config.yaml
num_hidden_layers: 20
intermediate_size: 1024
vocab_size: 8192
norm_eps: 1e-05
attn_scale: 0.162
init_std_qkv: 0.0149
init_std_o: 0.0
init_std_up: 0.0149
lr_head: 0.0158
final_lr_fraction: 0.0
doc_mask: true
Each number is 128 + 24 x the weight over its row's rms, rounded and kept within 0 to 255. Layers, rows and columns count from 0. Numbers have three digits each. The size before them is the row's rms in percent of the matrix's.

# v: layer 10 attention value, 768x768, rms 0.169, rows 20-63, columns 288-319
# o: layer 10 attention output (transposed), 768x768, rms 0.162, rows 20-63, columns 288-319
# q: layer 10 attention query, 768x768, rms 0.154, rows 64-103, columns 288-319
# k: layer 10 attention key, 768x768, rms 0.153, rows 64-103, columns 288-319
v20 103:101135137133105103137123150107133145087062135134168143133119142110148126121164145106156145138148
o20 105:114132121153138079102167122078137117106168100111144100173138089109101112108142123149129110111124
v21 101:125144119130125136131108132131115098121087110145091090128155125126126122136118136142105145160146
o21 102:088115120179141156147132128156169097135112178122169086068114166101154120132165125158159089106187
v22 098:137134121128079134156097168095151099108097082140116136117106112141083086125143137167137130165106
o22 099:099167080115144115126151113155095189097109173116119108194141158133103092132148127139112163114095
v23 101:087129129136141135105142132115117137115129148119112119128094088128161095115126097120131098170087
o23 100:115130140131105103147131100130129130136117157152109126149116136122162144135155118157145084130148
v24 098:150147143129121152103092170148133173112128148165115142124066075131171151102134136164112200143129
o24 101:120151121104127111134115157139147124155104142116161146134119079174090108086116119122127125155135
v25 104:137110128127100089100152079119144098172126122156122140096144133130112144126108131138102108112139
o25 105:115143133119144158137146122133106161103139111096121135123120136110114130096161101122118127142081
v26 101:135124157168131124080160148153128138099106163127090084140133124146148081169122140131130112093115
o26 103:137160140127149150118134123107142119136140131137116144091145151104160141125129100135127098113143
v27 104:104100160186149127096141145111110119100118154163138101105109140148136145102172126101175145148139
o27 101:177143123116134083101152169127110126144090136102117093148135100128120131108158142130103113131127
v28 105:142141165134103150090154142142135144146087179130123146138151111137119109129152126143170120139105
o28 104:115144099105156105111142120137120134138159107135113092101129167122136073128123134124114105146136
v29 101:158157136094103117135134145111146160140092086106140124113134110127147155149148129122128181132085
o29 103:158151119181150142115182146092132146129093154106153129127123127156117153140136121107182157143071
v30 103:125117150131146136138161192135145094129168131092139130105085109160160112147142133109107153146139
o30 100:173151110138092156141104126123144158152165142160143127171150142089109127088155136163146097135135
v31 107:148119135143154063112096132071127124137120159148141117092111153080132113153126149147134137144078
o31 107:085136110092103120171159171166109117138136141124137140087144153125132117145134107114138123124158
v32 102:130131106175149111135095124132130145155119105142134103131093138094153133106109137087156146184131
o32 103:144130140163102104152116154163189133086133137144163118113147182145149130137161075128102140107140
v33 103:098123126110133090094137093101123102123126110134109119105124135133182139106136136150126102112135
o33 107:146148176090122138087131145125126108132103121083171097125082150112141122108124154125108133115127
v34 101:092143120091150139141105115135143130070133144132137134150136114153093129119099130106094146166161
o34 102:132125109160108137101153131122154140150109174118113138173085133158152138139135181128164124129145
v35 101:161102131134180125107124137147131102130095132150173146164128174122120144139087125140106118133121
o35 102:122113105116107116110093133129143107125119141127157155153153160137142131106151116099134131131120
v36 102:122168086150108137148139136168137097120136126129154152127099086145159125097158128130117101121149
o36 102:107076133113155171152128138103091157115131098172167059111095178135137117110140137150139128108123
v37 102:108125105119135114162087120111107145153119137114119150129088147167138152139158117101131193093132
o37 102:121148096141124136150146152164167131082172109186113123148115141153129158127125076148090113177093
v38 103:145109161150087195117135156131121164141151096126114173141150098082095117158144137184117133106127
o38 103:145143173153129149120106129075149117116118114107110119132155152147162119158121109099136137159129
v39 101:100135141144128169102125125106176118075114129111143140106086149112089145089117126104136106100120
o39 101:168174140144133096116107137119157133158160127141142140145111170110126098110104113113111125147139
v40 102:121156132177106126109137134096157139082142134137122120080111116133132149106141110119083105108126
o40 100:113129141137146144147166113154176106170121151156125113163099133132136165141158134077167133131144
v41 105:139106139121125164107143066108136119108139117153146127149149093114123161105144145094085154122127
o41 105:114135097169103114113102140148150185140118129111076141134180165130105090175102142135141108129096
v42 104:127153095129101145103142108160175123106099099157127101126159116113147145133092084081111133141140
o42 104:077160114127109145102154145096137092139110130113109151103106087087138094162139115114101116115105
v43 100:068114152150114129125098123159094132114140106139103151172116182112143132159122121089115086138127
o43 100:087129059123125138120094165084155135094133128130108092154126113136146103150123086124141115167102
v44 101:132142108121077136131143115124170164155165091132158150112124110113100106187152164142118115122141
o44 101:162116155135080167122119126139114143155133132080129113123139096135148119132130090129113155139133
v45 106:137173113130095117123110130123102139155098064127093126159154132119115117143116134128132140131094
o45 105:125141134120108146130107166130105115180128089144113156138120143142147111101139133098114133126136
v46 099:144124113125161154165131102133121152142138114111139112115144127124086115104106142111083119166122
o46 101:100137130128128133094117152166144171112135153149112103147107113128164122092152169124177146121133
v47 104:126166149085144093108138133119110120139143145130131154190110097118111140172127181147114090156120
o47 100:092111162153144127147179146074142147111142191127124137164136111132113086129131090175150143117120
v48 095:158148127169151127134131140102141101155099121106134136101066123083088094085140073150133106116120
o48 097:106104135099175117143083105076132145137108159158085095093099123153096146146066125180127152114113
v49 105:064145123127151144112122136095142149096119128154138130102162130201092144141128105141094134137108
o49 104:141121150140087125118125164123092160150165108171165161111116133158108143147132100127160093146137
v50 103:123145109125149094099141150098128109167152080128102126086110167064130132154147116137170106173154
o50 103:136100116091130098117104112121163127112127131166109110133163134154126135117134143130115110151097
v51 109:153149120123088139100146129116105099143151142146149121151119128137139150124110097101126095159119
o51 104:103154071129157138161176104120120155095151133120147127185103170108109134096127147172156165150068
v52 103:106145143139117169124156135145160111142176148166174106134143095141117110117138146105144098123130
o52 104:122137144150059202111164104130180132178149149101122053167133138122163112159076109125109120131127
v53 104:155166105115136094095164146153140111128137161156168151163099106107152092157113140151124166152112
o53 104:146110142141110139161110115132103128151125151147099146123156114135139147145147125153153081137097
v54 100:157084135082119103140080163130114143128117148104122137118127097158140150119181117160147120150112
o54 100:130136151116129133148101140100144154166115115121138141186145092121132096114155104149152140085112
v55 102:130120146129166134099092119125126057153155114132131159152105137108104152144091128146161119135120
o55 105:118159131122115090116148124149129153140132135148175086115096098139109121190161125119110111126069
v56 102:106121131110125173134082102136123145093154170123133134198166153137132138113096125146119099182160
o56 101:159133141159152125171121130132077117161108166166120128086116185109096136108105137159153163106089
v57 098:142136181115123126099098149096103160120100090141087102116158167111144145129088103136147145163129
o57 098:163141120181129103153121162088061118178145115090094138136103112131128127131099109134109104130115
v58 101:131108092104139148108142108138145132162155112151111133117139107132159096108094132115137075137105
o58 098:082126094093121120115128112125143116121151144124178106107110149091125147092127100137108171178146
v59 103:172155170108137146124129189105076109144146181087156127105103108139130136116086132121093160119139
o59 103:128136108170143117160077092082128134111154102110121117110110128155119105149117123110112085126127
v60 101:123133150102147121113101134134170131112113134126130128179191153148126141140130101120146095114103
o60 102:196127105134133124158144149123124149143176078107148146106113149140132149139098120118136079111146
v61 105:123143151147070143121164087161118141128148109121094139113126088123136156130134170140109126140169
o61 103:109131127099141159123150096120130132090106098144082143106143152113125104123180145136140041106087
v62 108:079138141122146140106111162147146127115094104153066105153117131121106166130146153144168127117109
o62 104:141108108092137090123164172099141109122142135108138100106093129203096121158146120137134125127187
v63 097:159154158106123053131136099145160117102101089119087137118109131120119101127125136126130132128147
o63 096:169084148082129157156125133118113133111155127139128101125175142144099163118136157068149157131173
q64 096:130163125107080101147133120140126129139122148106177116127141179092112082125136117159146114129159
k64 120:155120116132143147090086136070116141218127134126123167112123145103127122150104130147135127146171
q65 114:106136137129113138178134096143129079063130141140150115093149147129098128162166121138093151120106
k65 112:137135156175138123158130087124144182088119152158161128119134106081147145106116154126162105111124
q66 094:111119114113134131129109126115122158127153170088141134159157128129150135112156149154123112140150
k66 102:170166120137152122090119135152118118134109095110115145154150116138133148119134113080134135101119
q67 102:122123086123157152092158100150108112151190126116159124147115129113126132077102168114118163117141
k67 114:130114104157212099097098146124113151181151142152082129166106173125104105093150130131126078114131
q68 101:114125150136160137147156120128159126162129139106133126138099144112109179116109139126136132104114
k68 103:126086136131107127168125103107139138081122102127134108160096130133128180141117136121157136126112
q69 098:157135106136159143119169153112170131118080092099110122121136138158093081122136102113164153184155
k69 105:089181194107156121151151165203152089169106116132132141097181134171143132141134130152107150120125
q70 097:108112156106088117124134157108148114152138151144128116126081108136117155148149140093137120127119
k70 102:098122139121087109103144095145132157124086133125159125116134098127159160070137121111096102109165
q71 104:087155107111061123140186169142109162060082153128113140084105146140094154108108163143153169120146
k71 102:101126113161110102130153110131181150112084118133120092159118128128110180138139124129109130183094
q72 096:115090120150143133178125160098121131152164103147122151136120104157156115126140091153128129121129
k72 095:122133147171108127111172164097166105131131129141121090146138126121092118150117117124100148125150
q73 096:097156112125140103117086108095096123107104147114142144116106126147154158146072121138169124150126
k73 099:111112113156154141136134158163175090104109127140138097148132135117119155111123179113145095145118
q74 099:131140116167142119154117145135125114090147168132121105147113121146149107107171160105078148111128
k74 107:122126138127180074144130110115112119098140128071154140133126117146081126148183148112132108146117
q75 096:131140126176160129092128133123059121139130147152133125062183129121140125111111140082142128142163
k75 097:140143127147157119095165113126103108095166111099143100152125121141121158129137140120175151094148
q76 097:147119159106096141103169146141105153128144151086124116140114098129158111100159142099114121125150
k76 100:147159162155054118160112105146085135179171098133121150133096152105155125124127130086057107123123
q77 093:081147146112154097145110134138132093129145122130130154092091129107148109172150129128125116116117
k77 095:115126155110135128111142147136154133136127104101087089103169121085090116141132106133125086124128
q78 100:154140163121122116101116103133121115134116154150129125130108133131146160139138118147101118120098
k78 101:138109153089160111136090154144163115159101132121099133141144127095134131119137137117124130120162
q79 099:087155117135194103146116161120119143128125137142150124107139110107106116164138110144132100113156
k79 098:171134138152130135131118118145186137102116098142121164109157125132115097147131098098168080158132
q80 095:159134137127092100150139146148122081126098155108139128148093103102132100159134108165158164128118
k80 103:134144126141123120117106143118123120085048103123136105132120122094113126080124137135168127149143
q81 098:093140127116121146102142125134148127113110172130105125144080164155141146117126115140111119173129
k81 101:115153087156121118140167121135126123087130114119129170130146163133143140110162184127144083125073
q82 104:075139177088146119125120143142146146106086122096156122127130140115150107168139122139122128153139
k82 097:067128151148101132129153143145148128107119106128129113112120120134131096131157143143139146088116
q83 100:118113103144125101128111126155109147156114133109126112138132129125148128159125115135183115078116
k83 098:123135105170137145081146139118182166137081157089113119130114128107099146123141132178122133102158
q84 102:158114127132108145134143093137091108077138151143113123115146115128108106134111132115140154140134
k84 101:144110116129075098135115160140095101122125147158105155164111098106171103141134131154112160136109
q85 102:135174159116147128088119141143135153167111131101101158144131119086146116146076109137106147097149
k85 099:121133151132166096123164141126129114145144132103113150176112114153086132158077199131092131124076
q86 101:115103126129164101150134117105126123138146124107138121139146112100154108123123084128107155134083
k86 096:151116116165077177170101191132142123166098128135109112139133094155142159114089170145125133141129
q87 092:173115134129140108134149113134182113102161107123131128085132113097128103175119106126099121152094
k87 107:103133132156118097113148143092182114126097161086159120167098099140142135129151139105144146142069
q88 099:102186119151110091133116135090106092132108149120103144100105156142100123133091127098123134119124
k88 099:158130119137101127116099142139102129128091100186094091139160150102135145132092081143124152168140
q89 102:142165154144144188106116136128103116122124127127113091111102179170104117100127135142078119156151
k89 103:130096130133105196140107153075136143157158106157136150149098116110143156159144115161166109174144
q90 099:201136122108102122166137146153144194123162080095105127107161112105131127116097115107151102104157
k90 102:159148121154123123119164115124131148120126118116106173113065121110092139168131134128137131112153
q91 095:143149111145112137140103158107114076124097127165100150151134120159093065159088151130122142136111
k91 100:125154135118133142115142125133143139152151122122182086058133082172134116155120115118068127159101
q92 102:104142116112133070168154133133130083137101104102086104138127085130156141089110130125127171080127
k92 103:160099116184138145152164148134095148171114128165155095107078118123112118107127126131149150145071
q93 103:111141116129164144097153145152112106113075154111123151079162156165172169137123141167151148113126
k93 102:130114122084150137149123127135113130130105134149140126135139098104138139125110118165086141123075
q94 101:120128117129133149176148131152141146105146099122122102129123118097107082137155131093114101171183
k94 097:174102172124139136101085120137132127097107132137149123125125173100143120110103075106133131069096
q95 096:133125130123108130140084116117089148088105111115151137132100143131149097106181093125156116158137
k95 099:120149124153133148141168147116110188101144149115127082111107112124108170099133131105134106157089
q96 093:097153083108152096118141137159104125140135121157102160140155082121103117152150145146139135103133
k96 095:115089127087117100147108074114144125132098115153097150155111141147127079110128115129118109155139
q97 097:092108153101118135130126102116153129118138153138117153105146137117103126121118141200142114094144
k97 097:108132137088119193170081129152168141152121153144166169101131103127162118152125162112100072136125
q98 102:118140088150118153161149134111112142101119165116116093095100094118140086131141167143082073122123
k98 100:157107156151131114152177107129130094090126124131156121116157106143120107112130129126111129119103
q99 100:124129080133142152134122118168156099135107125110156136138184132161138145110101082116141142116092
k99 099:112135119137142138113161145092158148152129141165126113124108147135123101141170152113097131133114
q100 102:110093146115139101144124158088114156175139165110138171116097126121111128138159128177140148156155
k100 099:125155140091164172108120125172118129133150146122104153144111148158138155093113139128154142178110
q101 095:108128131149129080052142120066092138143093134158103107116086140137129121115114150139121105127135
k101 095:097147116158123129106144119096141099118165107130090113102108145147120090094154137152141105102118
q102 097:138106072165076111112158150149119120123120144122138147130109141104086097125136168169157140104104
k102 099:093108108140165106151126097115118123131158136170122149113164094151121110130132130152158050168087
q103 098:168112099113171122158178097131176134058143195133150116123116088126161139136138145107127121123092
k103 100:141164156131092151153143117170139130176108172134141153153134123122074136114089181180156130142129